config = dict(
    d_mlp=128,
    activation='swiglu',
    qk_norm=False,
    init_std_qkv=0.0573,
    init_std_up=0.0573,
    lr=0.00829,
    beta1=0.9,
    lr_head=0.0114,
    batch_tokens=16384,
    doc_mask=True,
    train_tokens=126800000,
    steps=7740,
    dataset='wikipedia_en',
)
Each number is 128 + 32 x the weight over its row's rms, rounded and kept within 0 to 255. Layers, rows and columns count from 0. The size above them is the row's rms in percent of the matrix's.

# layer 5 attention query, 128x64, rms 0.125, rows 0-20,32-52,64-84,96-116, columns 0-63
size [ 95  59  92  72  60  80  89  86  74  92 117  91  94 109 124 122 109 116 109 115 123  92  75  76  84  86 123 103  92  87 103 114 112  94  98  96  99  93 117  87 102  95 133 101 110  82  56 100  76  74  57  83  94  88  89  70 101  95  88  90  99  85  81 104  77 107  85  82 104  99 106  95  94 106  92 106 106  97 102 101  95 100 107  96]
[[143 140 147  96 130 144  86 111 115 103 131 113 154 127 153 217 165 147 116 104 144 132 121 129  89 103 156 174 111  77 162 160 131 176 135 137  92 104 131 153 115 115 111 175 189 112 142 127 163 127 192  93  91 105 110 192  83 114  73 105  76 114 197 136]
 [132 165 122 100 132 181  78 126 115 101 162 142 127 152 131 161 154 177 156 121 110 116 141  91 117  63 119 195 109  98 161 132 140 194 186 104 110 101  86 161 173  78 144 113 168 122 141 120 177 138 182 102 114 147 106 190  95 116  91 109 100 154 169 102]
 [ 96  85 114  76 125  86 131 137 164 134 104  92 124 131 148  92  98  49  93 117 133 137 101 155 140 143 140 130 130 156 116 120 100  35 120 111 132 184 161 113 165 150 126 117  90 120 142 150  78 159  48 167 105 127  72  95 180 117 162 127 172 147 119 110]
 [113  95 123 162 112 121 127 138 130 115 130 138  47 160 152 116 159 180 107 137 112 188 104 155 115 100 112 143 112 119 111  82  62 153 195 104 143 152  90 132 131 122 111  66 132  83 100 204 126 148  41 140 129 127 132 169  82 102 122 135 164 140 137 165]
 [141 135 170  89 140 140 144 111  77 144 117 128 165  91  80 195 124 126 158 161 133 151 148 135 149 107 119 134 185 188 134 164  82 123 100 153 115 132 123 122 173 131 157  59 130 179 185 112 149 125  99  95 110 131 111  83  79 148  94 185 170 184  86 117]
 [144 128 130 139 119 194  89 169 100  96 130 147 133 182 149 160 125 165 151 158 117 141  96 122  90 122 106 131  88 132 134 126 183 156 147 164 129 104 127 141 105  89 129 157 181  97 135  94 189 166 199 111 159 118 146 199  87  99 131  86  50 110 166 136]
 [ 97 139  77 141 174  94 171 141 152 169 145 110 129 128  92 156 114 112 107 161 108 150  96 102 172 121 157 181 168 140 116 135 128  95 117 136  78 144 149 129  86 122 111  67  99 142 128 123  89  88  93 193 140  68  84  99 134 134 116 194 201 147  77 140]
 [119 127 161 120 162 169 149 153 124  82  86 157 102 223 146 172 124 114 144  84 158 102 134 106 170 172  71 123  84  95 155 131 129 170 131 102 167 117 113 101  93 117 135 149 165  68 132  94 190 131  87 159 120 139 145 138 125 136 148 136  89  70 180 139]
 [117 146 205 178  80 154 133 151 141 165 119 118 147  85 182 112 181 151 133 147 115 172 124 105 117 118 133 178 161 105  98  99 136 163 203 177 151 159 165 110  71 114 133  63 161 113 110 127 171 110 104 137  91  98 134 107 120 103 189 115 101 116 143 148]
 [165  94 102 119 134 179  95  82 109 109 184 107 150 132 138 131 205 133 141 132 147 121 132 142 129 108 226 145 148 136 129 137 190  86 108 180 156 119 160 181 149 126 112 114 143 114 142 107 144 169 190  96 157 137 124 163 106 134  95  99  62 129  84 102]
 [106 133 129 136  93 131  97  79 125  62 137 137 186 122  96 147 161 134 174 117 156 130 114 187 166  11 133 116 150 107 123 126 154  69 155 152 142 124  71 151 173 134  63  92 105 132  90  86 124 155 128  98 109 123 110 185 133 110 123 127 131 113 122 113]
 [ 73 137  98 167 169 103 148 110 119 165 100  90 137 109 120 157  72  81  92 123  77  63  51 146 177 160 140 135 100 137 119 131 110 190 137  78 149  74 157 151  74 137 147  97 141 127 153 125 126  90  71 158  91 128 128 145 102 115 159 130 113 150 164 126]
 [112 132 118 142  87  73 176 148 124  96 113 138 183 152 144  91 139  62 182  81 110 123 142 173 114 106  90 104 178  81 117 152 149  86 100 108 126 180 150 148 133 123  73 149 157  94 118 117 101 101  94 100 159  76 124  59 149  96  86 139 135  77 135 142]
 [106  93  81 158 154 188 126  95 121 115  79 106 124 113 114 133 207  99 150 103  95 139  97 132 133  95 143 161 119 144  53 106 136  78 134 124 146 118 117 135  73 145  81  92  86 113 160 142 113  87  63  69  83 120 143 107  93  62 152 126 110 139 148 132]
 [139  85  97 187 121 104  94 110  70 145  75 119  68 136 113 101 162 116  83 131 140 138 107 192  81 155 147 121 158 145  86 172 148 127 119 119 146 140  92 116 115 171 144  68 154 107  98 101 162 174 180 115 112 163 113 132 149 116 175 104 140 148 106  49]
 [167 134 134 156 157 132 121 158 127 154 129 100  71 102 157 119  89 174  69 137 133 138 164  99  69 155  90  59  93 127 180 189 128 179 138 117 124  72 176 173 153 114 181 157 124 162 116 141 137 112 177 134 115 123 179 126 148 185 108 136 121  87 123 122]
 [137 147 118 171  97 146 141 172  99  65 197 123 115 117 181 101 115  96 104 121  72 112  96 145  65 184 115 145 162 140 105 191 154  79 145 131 147 113 139 101 156 141 154 180 161 169 107 141 154 137 131 131 154 107 171 138 196 127 124 114 161 181  96 141]
 [ 45  98 123 171 120 118 121 175 159  73  76 167  87 140 153 136 130 173 113 140 114 129  96 113 104 179 155 115 167  98 147 111 117 125 189 142 157  75 150  95 101  96 147 169 123 144 127 102  96 129  44 183  84 152 110 138 109 128 163 160 112 105 113 114]
 [224 105 153 169 127  85 148 167 123 176 161 134 160 170  55 149 122 159 139 140 126  95 121 119 113 118 158 102 121 109 175 105 193 123 169 144 153 115 105 189  95 109  93 160 140 146 217  92 127 107 132 107 143 120 163 149 105 123 126  98 136 155 112 134]
 [124 147  87 159  91 163 202 158 139 152 138 100 171 138 138 158 149 145 149 101 110 100  96 167  96 114 147 152 104 176 132 145 117 119 206 134 108  54 127 142  47 127 139 106 140 141 124 122 120 204 119 121 100  96  93 136 188  99 111 135 115 100 126  69]
 [161 125 134  82 148 133  81 140 140  88 132 152 147 100  91 139  99  84 136  63 126 230 119 146  78 136 124 147 135 101 171 149 153 143 183 158 176 143  62  96 116 174  95 136 151 103 149 105 141 120 163 160 135  93 114  86  75 173 120  98 128 133 112 153]
 [ 96 127 111 160 132 151 122 156  90 129 199  85 166  85 124 165 146 115 150 122 149 117 128 136 109 137 127 121  73 110 145  94 177 147 115 177 125 103  99 179 122 114 127 127 164 106 131  76 112 122 224 156 138 169 209 136 140 130 149 179  62 137 161 147]
 [148 145 124 162 129 118 105 153 123  79 193 116 115 116 155 167 110 154 151  75 162 105 109 137 116 101  92  83 132  80 131 101  92 130 148 110 148 156 112 162 207  55 130 127 128 148  98  69 121 159 109 161 188 161 108 183 144 143 150 127  65 156 136  81]
 [134 102 173  67 156 172 123  85 153 131 121  60  78 110 109 129 117  51 160 100  76 108 101 113 132 148 141 134 160 174  80 152 157 122  99 129 113 114 100 114 127 160 129 128 192 137 116 101 146 109 153 166 162 179  63 106 117 108 117 103 178 134  70 127]
 [223 121  92 117 124  86  97 147  99  77 120 150  83 147 152 119 103 162  99  94 115 135 158 127  99 111 110 149 158 121 169 110  69  95 104  92  82 170 137 121 199 125 147 133 136 130  57 136 124 111 110 130 159 121  76 118 165 129 109  69 105 188 140 148]
 [146 145 137 159 104 141 149 153 100 129  80 181 139 128  90 115 141  77  98 180 113 145 103 109  81 161 126 130 152 178 153 139 154  96 155 156 175  54 111 125  98 158 162 130 144 139 114 218 130 125 152  61  73 115 137  96 129 111 123 124 150 103  92 195]
 [168 144  86 176 123 159 100  97 113 131 152 145 154 153  89 161 136 117 154 107 132 106 129 118  93 150 102  79 157 106 116  86 177 146 152 117 139  63  80 157 181 115 161 111 184 128  86 134 105 156 147 130 148 105 181 193 107 117 157  50  78  84 131 138]
 [125 121 132 109 151 127 175  88 146  80 138 191 116 148 156 129  97 180 137 129 135 127 133 166 152 110 118  91 138 139 166 174 119 115 138  89 117 161 138  93  95 146 105 156  92 121 114 137 120 114  78 119  77 160  41 103 129 136  60 176 196 177 168  80]
 [131 162 117 171  62 186 111 150 148 143 123 170  69 152 149  88 129 179 111 108 137 129 136 132  82 183 102 112 176 135 114 113 178 132 137  96 152 123 125 161 155 159 182 148 119 105  89 121 120 183  90 116  92 106 128 225 155 159 135 103 103  98 114 112]
 [130 126 135 156  82 166 106 113  87 174 165 129 134 136 176  95 159 147 171 150 152 140 126 158 115 123 178  87 175 143 100 136 119 179 127  97 158  87 178 119 132 112 167 148 153 156 115 119 109 121 145  94 137  74 187 139 100 214 153 156  87  96  55 115]
 [124 158 101 155 116 159 160 116 164 191 134 119 193 123 106  92 168 136 120 160 109 142 140  79 142 115 154 127 151 134  67 130 170 103 133 169 142 117 152 201 117 147 134 109 105 129 105  72 108 107 171 151  45 105 207 135 123 159 157 113  76 157 148 112]
 [142 120 106 150 111 113 126 192 157 130 129 167 174 183 155 149 171 167 157 100 161  86 116 146 104  96 104 122 121  82 115  76 151 150 141 109 100  90 127 141 197 134 155 113  99 181 107 105 130  88  83  90 205  88 180 140  81 157 139  95 133 140 131  93]
 [ 72 122 180 131 166  93 140  86 111 128 130 127 132  67 202 154 141 111 136 136 105 107  62 198 157 167 128 135 132  95 128  82 117 168  70  93 146 105 151 103 177  99 139  94 113 117 128 110  94 115  59 147 101 113  64 124 123  99 152 123 118 147 105  97]
 [125 153 114 146  98  99 169 121  92  87  44 127 125 131 160 126 110 155 127  95 159 118 113 117 130 127 164 172 107 115 112 130  98 130 114  75  71 103 119  88 114 130 108 117 142 191  99 131  89 174 115 105 177 127 110  93 119 158 100 167 196  81  41  97]
 [178 148 146 136 178 142 144 137 117 100 148 153 125 135 107 157 146 101 150 148 103 148  90 152 158 118 141 148 145 100 147 112 152 109 110 140 181 106 135 163  93 163 138 129 115 144 203 107 120  63  72  70  71 125 225 123 128  87 168  78 166  93 153 116]
 [ 95 154 111 189 101 135 150 178 153 161  99 158 104  95 108  96 152  91 196 115 126 168 125  94 100 178 145  92 209 130 140 124 143 158 128 123 120  88 123  91 146 156 164  97 117  93 155  60 112 114 128 120 120  93 117 182 196 155 137  89  93 147 140 156]
 [ 99 106 142 140 139 173 106 130 133 102 106  77  80 158 151 121 138  95  88 109 118  94 104 157 122 118  90 132 130 137  38 134 118 131 105 127 162  86 125 135 146  97 140  89 155 113  91 126 215 115  94 116  98 116 147 180 155 120 127  28 129 162 173  83]
 [140 141 155 126 112  99 147 192 124 105 194 153 110 122 114 141  80 127 134 140 100 145 162 202 118 123 163 166 171 167 118 193 112  92 170 121  96 114 146 153 115 171  87 166 132  99 193 131  96 189 146 110 145  94  91 139 140 110  81 105 184 114  93 120]
 [134 149  76 182 119 107 125 145 146 142 151 129  64 112  89 149 114  96 162 141 112 133 101 201 112 137 142 121 124  86  74  85 149 130 164 128 136 160 163 177 122  85 158 126 104 145 176 122 109  64  71 108 148 104  93 206 119 145 168 113  87 168 138  99]
 [116 122 210 166 174  87 110 115 135 138 149 121 167  85 127 139 112 187  84 141 105 154 120  77  84 151  85 117 115 122 127 110  92 104 140 128 105  60  82 154 133  70 120 147 104 119 124  78  51  87 137 149 123 122 146  49 152 105 125 123 106 111 144 138]
 [114 157 168 105 133 114 158 134 172 158 129 151 114  77 146 171 184 172 123 124 129 126 142 122 168 153 134 111 191 154 169 127 175  94 135 107 123 164 126  83  84 122 160 122 133  67 140  95 157 155  94 158 100 218 122 157 186 154 112 176  84 138  93 134]
 [117 112 169 178 106 145 115  96 158 111 128  87  50  69 106 113 113 106 115  87 174 113  79 175 129 155 161 130  97  77 124 185  72 114 166  99 105 141 127 116 141 149 113 133 173 133 210  90 130 151 124 109 148 125  92 165 133 153 122 117 158 165 146 181]
 [159 131 119 151 127 123  57 103  94  83 148 130 148 146 124  89 185  87  85  92 127  82 160 119 111  94 121 148 174 101 143 124 150 117 169 160 112  47  75 164 191 112 162 138 144 106 128  93 144 113 134 116 115 124 167 109 189 138 146  51 141  97 130 157]
 [145 101 123 138 107 127  53 123 109  26 153  94 136 125 140 127 159 119  96  76 135  70 148 136  96 103 163 140 142 119 120  80 152 138 207 165 126  55 107 170 163 127 158 132 130 131 117  74 126 120  80 138 150 144 166 132 194 126 143 109 147 121 147 135]
 [111 146 164  93 151 138 165  73 161 214 156 132 105 137 150 181 128 101 164 142 103 165  90 185 112 134 135  95 148  80 115 142  81 139 105 126 141 141 210 123 122 154 102 133 147 113 127 167 158 119 145 152 161 109  67 126  55 139  93 145 167 161 103 134]
 [183  65 142 129  62  70 100 105  93  93 165 120 120 163 109 141 171 178  84 116 129 104 162  88  71  66 174 109 154 149 130 104 114 108 146  97 121 143 153 142 109 142 140 120  80 105 100 117 145 120  77 141 115 109 113 157  98 133  72 158 181 117 155 170]
 [130 168 117 110 130  63 102  70  95 132 107 147 153  56 118 214  74 136 124 157 142 106 158  97 172 199 172 156 143 158 139  98 107 137 151 110 123 142  96 120  99 136 147 126 167  90 132 153 165 136 111  99  98 148 128 148 105 161  83 185  99 163 125  93]
 [174 140 134 166 145 109  93 100 127  75 105 122  90  87  92 135 158 101  84 140 115  80 163 120  95 111 152 104 150 119 103 106 161 122 167 127 124  73  90 174 151 148 192 138 122 127 117 129  74 104 109 136 136  59 184 133 152 106 178  68 108  81 144 186]
 [141 104 160 126 135 139 186 106 155 154 123 121 104 135 156 100 121 149 189 107 108 136  95 164 144 177 164 110 158 142 136 162  81  87  89  72 102 154 159  79 112 167  92 119 113 142 162 170 126  66 122 164 153  94  71  95 134 155 125 159 103 210 154 161]
 [154 140 158 156 157 167 119 136 164 138 137  99  93  81 131  94 170  85  95  94 145 141 148 137  55 109 129 118 138 127  89 150 164 114 222 112 164 160  77 143  93 142 149 144 123 202 125 159  54  81  91 120 138  80 124 141 112 119 163 139 102 124 151 129]
 [138 140 154 111 150  72 177 151 139  99 129 107 163  92 144 148 144 149 144 149 127 143 199 168 139  93 158  94 143 158  88  99 146 122 151 148  99  66  73 137 105 141 190 167  72 162 166  93 100 148 136 203  97 127  98 159 139 158  87 129  84  92 136 130]
 [129  69 164 141  83 125  86  99  99 106 124 131 164 173 114  72 162 130 129 137 158 133 174 101 150  57 178 177 118 141 146  86 168  84 129 135 121  87 117 155 121 170 150 106 138 112  79  95 119 106 108 104 105 155 206 111 122 147 147  54 122 141 158 159]
 [ 97 153 112 145 121 152 103 106 139 110 111 120  96 162 135 160 189 168 127 119 156 124 192 175 131 140  78 119 141  83 159  79 169 110 151 145 130 114 138 127 177 150 127  95 175 132 123 129  87  84  76  98  96  98 190 148  98 126 206  78 146  76 118 168]
 [117 130 122 115 133  96 110 147 162 154 157 135 174 213 120 151 133 110  67 101 166 161 166 140 156 145 216 139 195 141 135 101 163 190  91 151 160 147 200  91 141 169 101 135 108 120 122 138 118  96 114  91 161 142  94  99 157 119 112 155 115 125 164 122]
 [ 67 135 130 121  94 128 138 107 139 160  96 132  90 117 181 109 126 147  93 166 111 168  50 127 125 222  89 127 138 166  76 121 137 111  89 118 178 153 159  97 101 130 153 111 141 143  67 127  81 112 137 170 130 125  92 152 120 157  70 154 153  87 119  93]
 [144 128 132 158 123  80  66  69  64 116 177 161 134 160 144 168 151 116  22 116 136 115 161  91 138 107 137 121 134  99 123 136 158 126 110 124 152  80  98 146  87 161 115 107 130 143  86  82  82 127 112  74 165 111 175 161 144 176 122 126 124 123 122  84]
 [137 171 165 197 126 114 182  83 144 127 102 141 103 116 130 160 112 164 154 111  62 131 178 174 146 122 162  62  97  97 110 124 115  76 115 134  76 142  67 117  58 122  86 181 146 153 156  97 156 163 110 118 129 100 139 148 162 128 117 150 109 147 144  89]
 [141 125 137  76 132 103 123 165 143 148 149  41 127 225 125 120  52 116 154  71 160 120 120 146 153 113 133 127 116 117  81  64 150 130 123 150 129 108 159 139 159 118 174 124 195 150 156 122 154 169 120 161 170 130 131  98 101 124 151 143 128  94 175  93]
 [107 113 159 137 125 115 107 142 164 131 151 139  47 172 144 156 108 120 198 135 125 107 172 186 110 167 113  33 120 112 163 159  96 110 113 109 115 190  98  93 110 106 137 167 153  92 127 120 131 147 158  93 167 159 101 156  91 117 143 198 129 101 142 108]
 [ 93 123 134 136 104 100  86 173 131 137 176  93 122 144 148 126  88 118 156 179 142  78 175 147  79 148 118  97 124 124  90  88 127 115 174 120 113  68 128 149 161 155 182 162 153 197 125 121  93 129 125  93 145 154 197 150 102  81  77 152  83  79 107 121]
 [135 133 111 138 132 144 113 143  84  88 102 124 131 122  91 165 177 154  97 120 116  60  91 107 129  70 157 148 183 104 122 148 132 159  64 142 145 132 116 150 151  92 178 123 142  86 139 111 187  68 113  81 127 122 112  95 171 121 114  44 138 150 163 185]
 [135 152  48 100 179 122 129 121 164 166 110  77 128 149 138 113 141 119 108 149 124 103  92 164 189  88 104 102 137  94  65  86  88 135  95 124 102 157 148  73 172 106 203  92 164 114  85 170 121 120 105 108 127 133 132 131  82 140  94 127 182 105 114 151]
 [108 113 109 106  89 137 159 147 145 138 164  90  85  78 108  76 128 146 108 155 102 130 111 175  89 189 150 133 141  99  85  99  87 127 128 104 166 112 176 107 122 124 157 141 143 108  93 140 137 196 129 133 180 155 149 106 212 127  90 190 160 162 153  81]
 [137 141 127  72  90 120 106 143 145  86 124 113 140 139 102  91 150  82  20 112  89 109 194  68 134  98 114 127 150  81 177 179 124 155 150 147 116  91  90 173 103  99  87 148 108 118 164 114 108  90 166 100 162 111  79 164 131 121 128 127 126 147 135 109]
 [140 184 149 106 102 123  83 110 148 112 159 109 107 109 127 169 106  89  56  85 135 112 179 121  79  87 136 106 154  61 149 144 126 163 184 149 138 105  72 163 146 123 117 122 138 150 115  85  86 126 119 148 187 159  86 137 145 165 137 110 111 157 145  48]
 [ 54 106 130 111 141 147 128 152 174 105  99 118  95 131 182  96 166  78 181 207 116 107  71 151 135 189 116 121 151 151  90 153  91 127  76  82  99 144 156 136 198 116 122 132 117 117 157 181 152 148 146 152 108 150  87 163  96 153 125 127 132 123 117 145]
 [172 107 141 149 110  80 122 161 107 139 171 116  85 117 165 122 139  82 126 155 130 197 145 150  80 114 108 130 227  92 162 163 170 152 160 147 118 153 101 112 112 151  94 142 131 151 114 122 118  76  60 154  92 140 144 110 104 190 107 188  94 134 130 131]
 [ 51  66 148  98 132 138 191 101 142 138 170  94 122 152 120 110 100 153 163 101 111 135 143 106 158 148 143 158  77 105  76 137 133 117 123 155 101 147 112 173 114 112 173 126 110 148 100 161 127 153 124 109 157 159 158 112 158 138 210 216 155 106 102 173]
 [206 178 133 138  93 170 135  86 135 136 137  85 163 166 102 182 161 126  82 120  99  76 205  79 113  95 153 169 123  84 145 104 163 100 171 152 109  78 118 158 105 147 109 101 115 125 130  89 102 107 129 125  88  94 164 114 126 123 129  87 149 103 118  84]
 [ 98 165 135 155 125  97 195  97 150 134 117 115  98 165 129 142 126 139 127  54 102 165 146 174 161 136 158 131 114 134 136 159 129 103 101  91 168 170 207  93 126 160 138 130 116 132  80  98 155 130 118 131 154 129  39  81 136 194  92 113 143 110 148  75]
 [196 148  70 156  71 162 133 118 124 114 146 147 172  82 134 182 145  91  79 127 130 104 122 139 116 125 153  98 128 143 180  93 107 159 162 122 156  49 141 114 126 130 140 159 124 127  58 115  73 155 171 143 156  78 144 130 125 102  90 127 107 103 135  62]
 [208 185 112 112 117 164  74 161 114  95  80 144 143  86 110 152 165  95  74 129  87 188 147 204 162 130 100 125 114 153 107  96 129 121 154 158 151  97 118 111  54 110 156  84 127 129  82 121 152  97  80  90 143 103 133 115 115 107 130 149 114 108 114 127]
 [ 97 135 106  79  99 133 128 100 156 145  84 104 193 139 123 149 169 125 112 124  81  99 156 101 124  90 128 141 155  77 136 147 197 138  94 157 117  72 113 180  86 149 100 150 114 112 163 182 130 100 151  66 114  81 118 115 124 151 167  56 112 136 162 173]
 [141  91 115 172 103 120 111 140  69 145 208 184 161 188 146 116  96 150 111  81 144 119 153 111 110 100 128  80 177 139  28  88 146 142  94 124 145 129 134 133 158 110 116 132 163  93 102 129  90 189 172 140 159 146 135 167 123 128 142 152 103 155 151 130]
 [104  99 122 101 139  53 118 104 174 102  65 115 113  51 165 154 127 125 136  89 100 119 120 138  99 150 132 101 156 138  63 145 125 154 120 122 207 122 138 119 106 121 123 124  76 144  80 170 105 110  99 160 136  73  72 170 161 147 137  91 143 102  94  96]
 [142 154 136 113 167  99 107 147 116 131  68 172 144 119 110 140 152 123 131 162  99 168  41 200 122 179 119 155 138 163  79  79 164 113 117  84 113 179 136 117 137  97 195 131 158  87 141 161 181 114 119 143 176 124 152 103 148 115 107 181 156 103 128 148]
 [131 169 164 132 142 185 124 155 157 104 118 161 140 137 113 154 153 173 115 192 127  96 131  44 115 114 110 161 105 118 127 106 187 102 115 118 166 153 109 184 127 165 153  81 164 128 153 191  87 129 114 133 138  94 181 143 189 182  96  97 114 147 158 147]
 [ 87 106 104 105  66  91  95  59 133 165 117  80 175  88 125  83  80 118 137 112 118 114 110 109 117 158 123 152 188 178 136 156 130 177 153  70 146 112 119  98 162 142 111 142 133 107 128 161 143 160 149 169 157  60 120 152 125 119 145 104  58 136 173 152]
 [ 82 101 147  91 120 111 103 130  95  49 132 125 142 200 133 151 109 149 104 102  83  72 121  84 170  90 118 138 107  63 116 154 134 105 110 144 159 141 116 156 192  72 162 129 103 114 120  76 166 138 130 159 105 113 114  99 116 189 187 117 123 164 114 139]
 [132 164 170 154 161 128 168 149  88  46 176 148 127 132 117  93 131 120 192 135 124 145  98 145 163 139  86 192  78 138 107 119 138 122 176 113 158 142 100 117 140 157 182 110 113 137 120 145 216 167 101 127 182 176 127 150 136 158 150 138 145 178 155 132]
 [ 69 135 181 135 116 191 113 106  99 169 177 130  99 168 143 150 129  87 127  67 128  89 124 137 126 103  84 148 140 115 119 149 129 166 139 169 143 123  78  99  94 158 119 147 132  66 124  82  62 127 100  84 114 172 132 128 102 117 196  95 131 175  98  92]
 [118 131  94 120 157 100 126 210  92 130 159 119 134 141 137  67 113 187  45 118 123 131 128 158 136 122 120 117 113 119  98 124  75 125 118 141 143  75 108 206  90  77 158 107  72 184 174 109 142 127 139 171 127 110 191 137 100 159 147 126 117 121 149 112]
 [106 114 125 109  90 161 166 106 103 128 143  81 152  99 182 100 139 108 124 133 111 129  85 129 153  91 151 161 133 111 156 126 110 138 141  96 176  90 152 165  34 104 103  80 149 118 181 182 200 100 133 153 194 165 148  88 118 137 122 118 182 137 112 106]
 [ 84 133 128 125 116 137 216 142 102 108 121 151 145 128  59 139 128  42  87 177 133 146 174 154 154 101 126 180 139 153 104 134 112 121 182 141 141 126 107 114 145 171 131 110 119 112  98 139  90 188 143  89 139 119 115 199 125 121 198 131 121  81 131 157]]
# layer 5 attention key, 32x64, rms 0.154, rows 0-20, columns 0-63
size [ 63  99  80  93  99 102 109 110  88 104 110  91 107 101 106 101  98  95  87  99  94]
[[ 66 136 144 183 120 139 200 168  90 151 182 159 121 126 135 141 118 129 127 145 208 130 135 102 154 132 107  71 139 141 141 124 133 142  56 131 153 125 153 145 138  81 145  64 135 164 155 120 130 112  89  99 109 128 135 103 123  88 109 137  72 138 189  62]
 [138 132 151 145 178 118  44 109 114 150 142 136 149 101 145 121 162 138 111 114 122  73 152 118 157  89 152 118 154  87 115  95 184 153 143 180 136 102 156 208 162  83 119 147 110 166 146 117  98 122 158 113 106 162 128 138 146 130  95  65  39 134 172 148]
 [ 57  79 111 144 123 120 198 149 188 101 110 113 161  75 140 178  98 147 123 117 123 116  68 162 162 155 144 149 130 122 129 180  86 168 151 107 118 148 135  98  77 129 129 123  97 124 184 170 136 150 108 120 122 128 141 101  78 181  57 154 130 161 106 140]
 [159  95 131 124 142 131 106 107 122 126  63  74  96 158 129  91  73 121 133 119  74 168  60 204 127 151 127 150 154  80 139 125  86 191 155 146 104 167 120 112 108 171 155 152 114 139 123  92 158 108 147  94 168 121  82 149 144 147 144  96 137 123  49 136]
 [115 136 125 153 143 114 185 127 139 122 110 170 182 120 135 107 127 159 131 110  81 154  78 138 157  98 132 162 104 141 115 160  94 135 156 102 113 169 136 105 121 130  24 154  92  38 104 129 150 174 103 189 143 179 119 119 123 118  80  90 179 128 143 108]
 [118  71  97 154 174 142  41 142 175 164 123 111 189 109 145 112 109 135 157 124 145 116 137 115 122 108  95  79 113 155 167  81 153 146 133 149  99 124 148 165 123  49 136  93  69 133 149 160 145 137 123 118 124 163  77  77 129 143 120 122 104  97 182  75]
 [155 104 121 114 175 143 144 134 117 167 134 133 140 126  67 140 143  61 134 172 110 139 147 183 107 171 110 135 122 149 133 153 105 116 162  65 134 102  92 110 109 161 170 107 182  94 132 109 115 184  70  87 114 125 131 160  87 153 139 190 145 103  48 170]
 [ 75  97 158 130 148 105 118  95 185  91 176  85  91 111 108  93  88 120 143 135 114 149 136 125 135 100 175 147 136  93 105 145 109 122 107 109 195 127 165 123 132 108  97 103 167 123  95  59 166  91 104 170 147 202 101 121 143 127 138 158  69 173 121  69]
 [131 153 158 173 164  78 106 162  73 128 100 101 104 136 142 162 166 134  56 113 112 124 139 150 189 216 137 105 108 116 111 162 126 149  98 129 103  80 163 118 184  98 125 144 134 114 138  64 137 115 105 161 178 166 116  77 159 146 159 174 135 126  99 112]
 [ 72 155  84 153 188 116  78 158 125 146 106  89  83 129 128 170 170 149 128 159  99 110 114 117 172 101 152 101 102  88 123 120 180 149 141 191 144 131 137 176 139  69  81 127 115 135 164 148 118 109  87 139  64 141 123 192  92 166 140 146 101  92 121 159]
 [142 135 150 100 191 123  87  58 129 140 127 114  96 113 135 116 125 130  90  51 121  73 138  89 120  84 117 110 108 144 106 147 101  57 143 146 142 156 139 203 133  78 123 102 117 148 142 114 123 194 148 134 162 146  67  81 151  94 103 122  86 143 151  91]
 [114  99 132 125 111  87 131 110 148  98  98 185 152 107 167 143 178 151 145 126  38 116  93 100 153 146 113 113 163 107  91  93 112  63 147 128 108 126 107 124 177 133 136 127 167  93  63 103 164  99 105 140 128 105 187 122 168 146 151 183  92 142  88 189]
 [133 118 121  78  82 146 132 104  91 178 109 172 145 156 121 102 108 148 135 162 124  92 145 150 145 173 109 139 115 131 105 178 110 208 153 133 114 159  95 142 136 161 163 196 129 130  98 149 141 146  75 216  56 120 170 132 179 113 159 133 143 155 101 141]
 [155 135 134 126 162  63  98 123 171 128 120 141 144 144 116 166 141 191 155 122 176 121 150 130 110  95  99  92 126 112 132 117 128 184 110 157  97  55 168 106 151  98 121 170  64  90 143  85 120 140 138  98 103 174 165 107 110  76  93 161  68  98 114  72]
 [110 145 181  75 121 190 105 159 165 148 183 136  82 108 162  87 184 187 127 168  99 132  97 124  91 135 132 126 125 154 128 143 131 166 119 161 159 125 162  96 161 103 144 104 119 152 155 158 168 108  98 180 134 140  72 129  93 209 146 114  82 122 146 155]
 [135 107 133 131 136 188  59 108 114 110 189 134 176  98 133 128 114  98 103 149 117  73 111 131 121  86 120  55 171  69 158 125 101 155  93 108  83 124 109 127 231  92 118 148 119 115 158 148 111 126 131 163 133 181 156 130 168 149 111 161 102 151 145 120]
 [143 103 134 141 116 121  70 114 143 152 118 204 118 101 171 118 179  85 104 159 153 169 153 152 156 159 135 164 110 120  46 148 104 139 137 118  98 168  45 106 135 164 110  95 162 152  94 109 118 104 185 114 155 122 110 140  89 168  65 150 134 123 149  95]
 [174 146 153 157 154 125 106 160 130 133 147 104  89 122 135 175 110 210 109 129 135 167 123  77 127  70  95 109 106 121 118  68 156 130  77 114 105 141 166  97 119  96 113 131 160 171 206  92 115  86  96 141  85 132  77 125  92 118 153 139 125 193 106  96]
 [155 116 155 145 149 157 114 135 153 155 171 102  91 172 199 164 134 127 116 139 118 158 178  49 121 136 136  85 132 188 115 129 155 153 159 113  96  76 152 179  85 130 106 119 101 128 141 146 114  73 133 163 162 173 150 129 176 131 158  58 141 154  81 109]
 [143 111 110 151 190 101 179 120 174 100 156 159 149 180 127 126  74 138  84 155 104 142 105 145 113 143  87 146 149  90 110 114  94 142 146 116  92 134 139 140 139 139 120 169 132 118 100 144  96 201 112 161 197  30 115 146 110 171 141 140 155 194 112 141]
 [104 171  95 126 153 110 135  99 138  66 171 147 138  72 169 120  83 118 173  71  91 122 108 129  92 150 136 128 112 126  66 123 134 130 134  89  78 196  96 156 145 171 166 108 127  67 159 139 114 144 183 156  93 155 153  96 140 171 159 126 183 111 147 121]]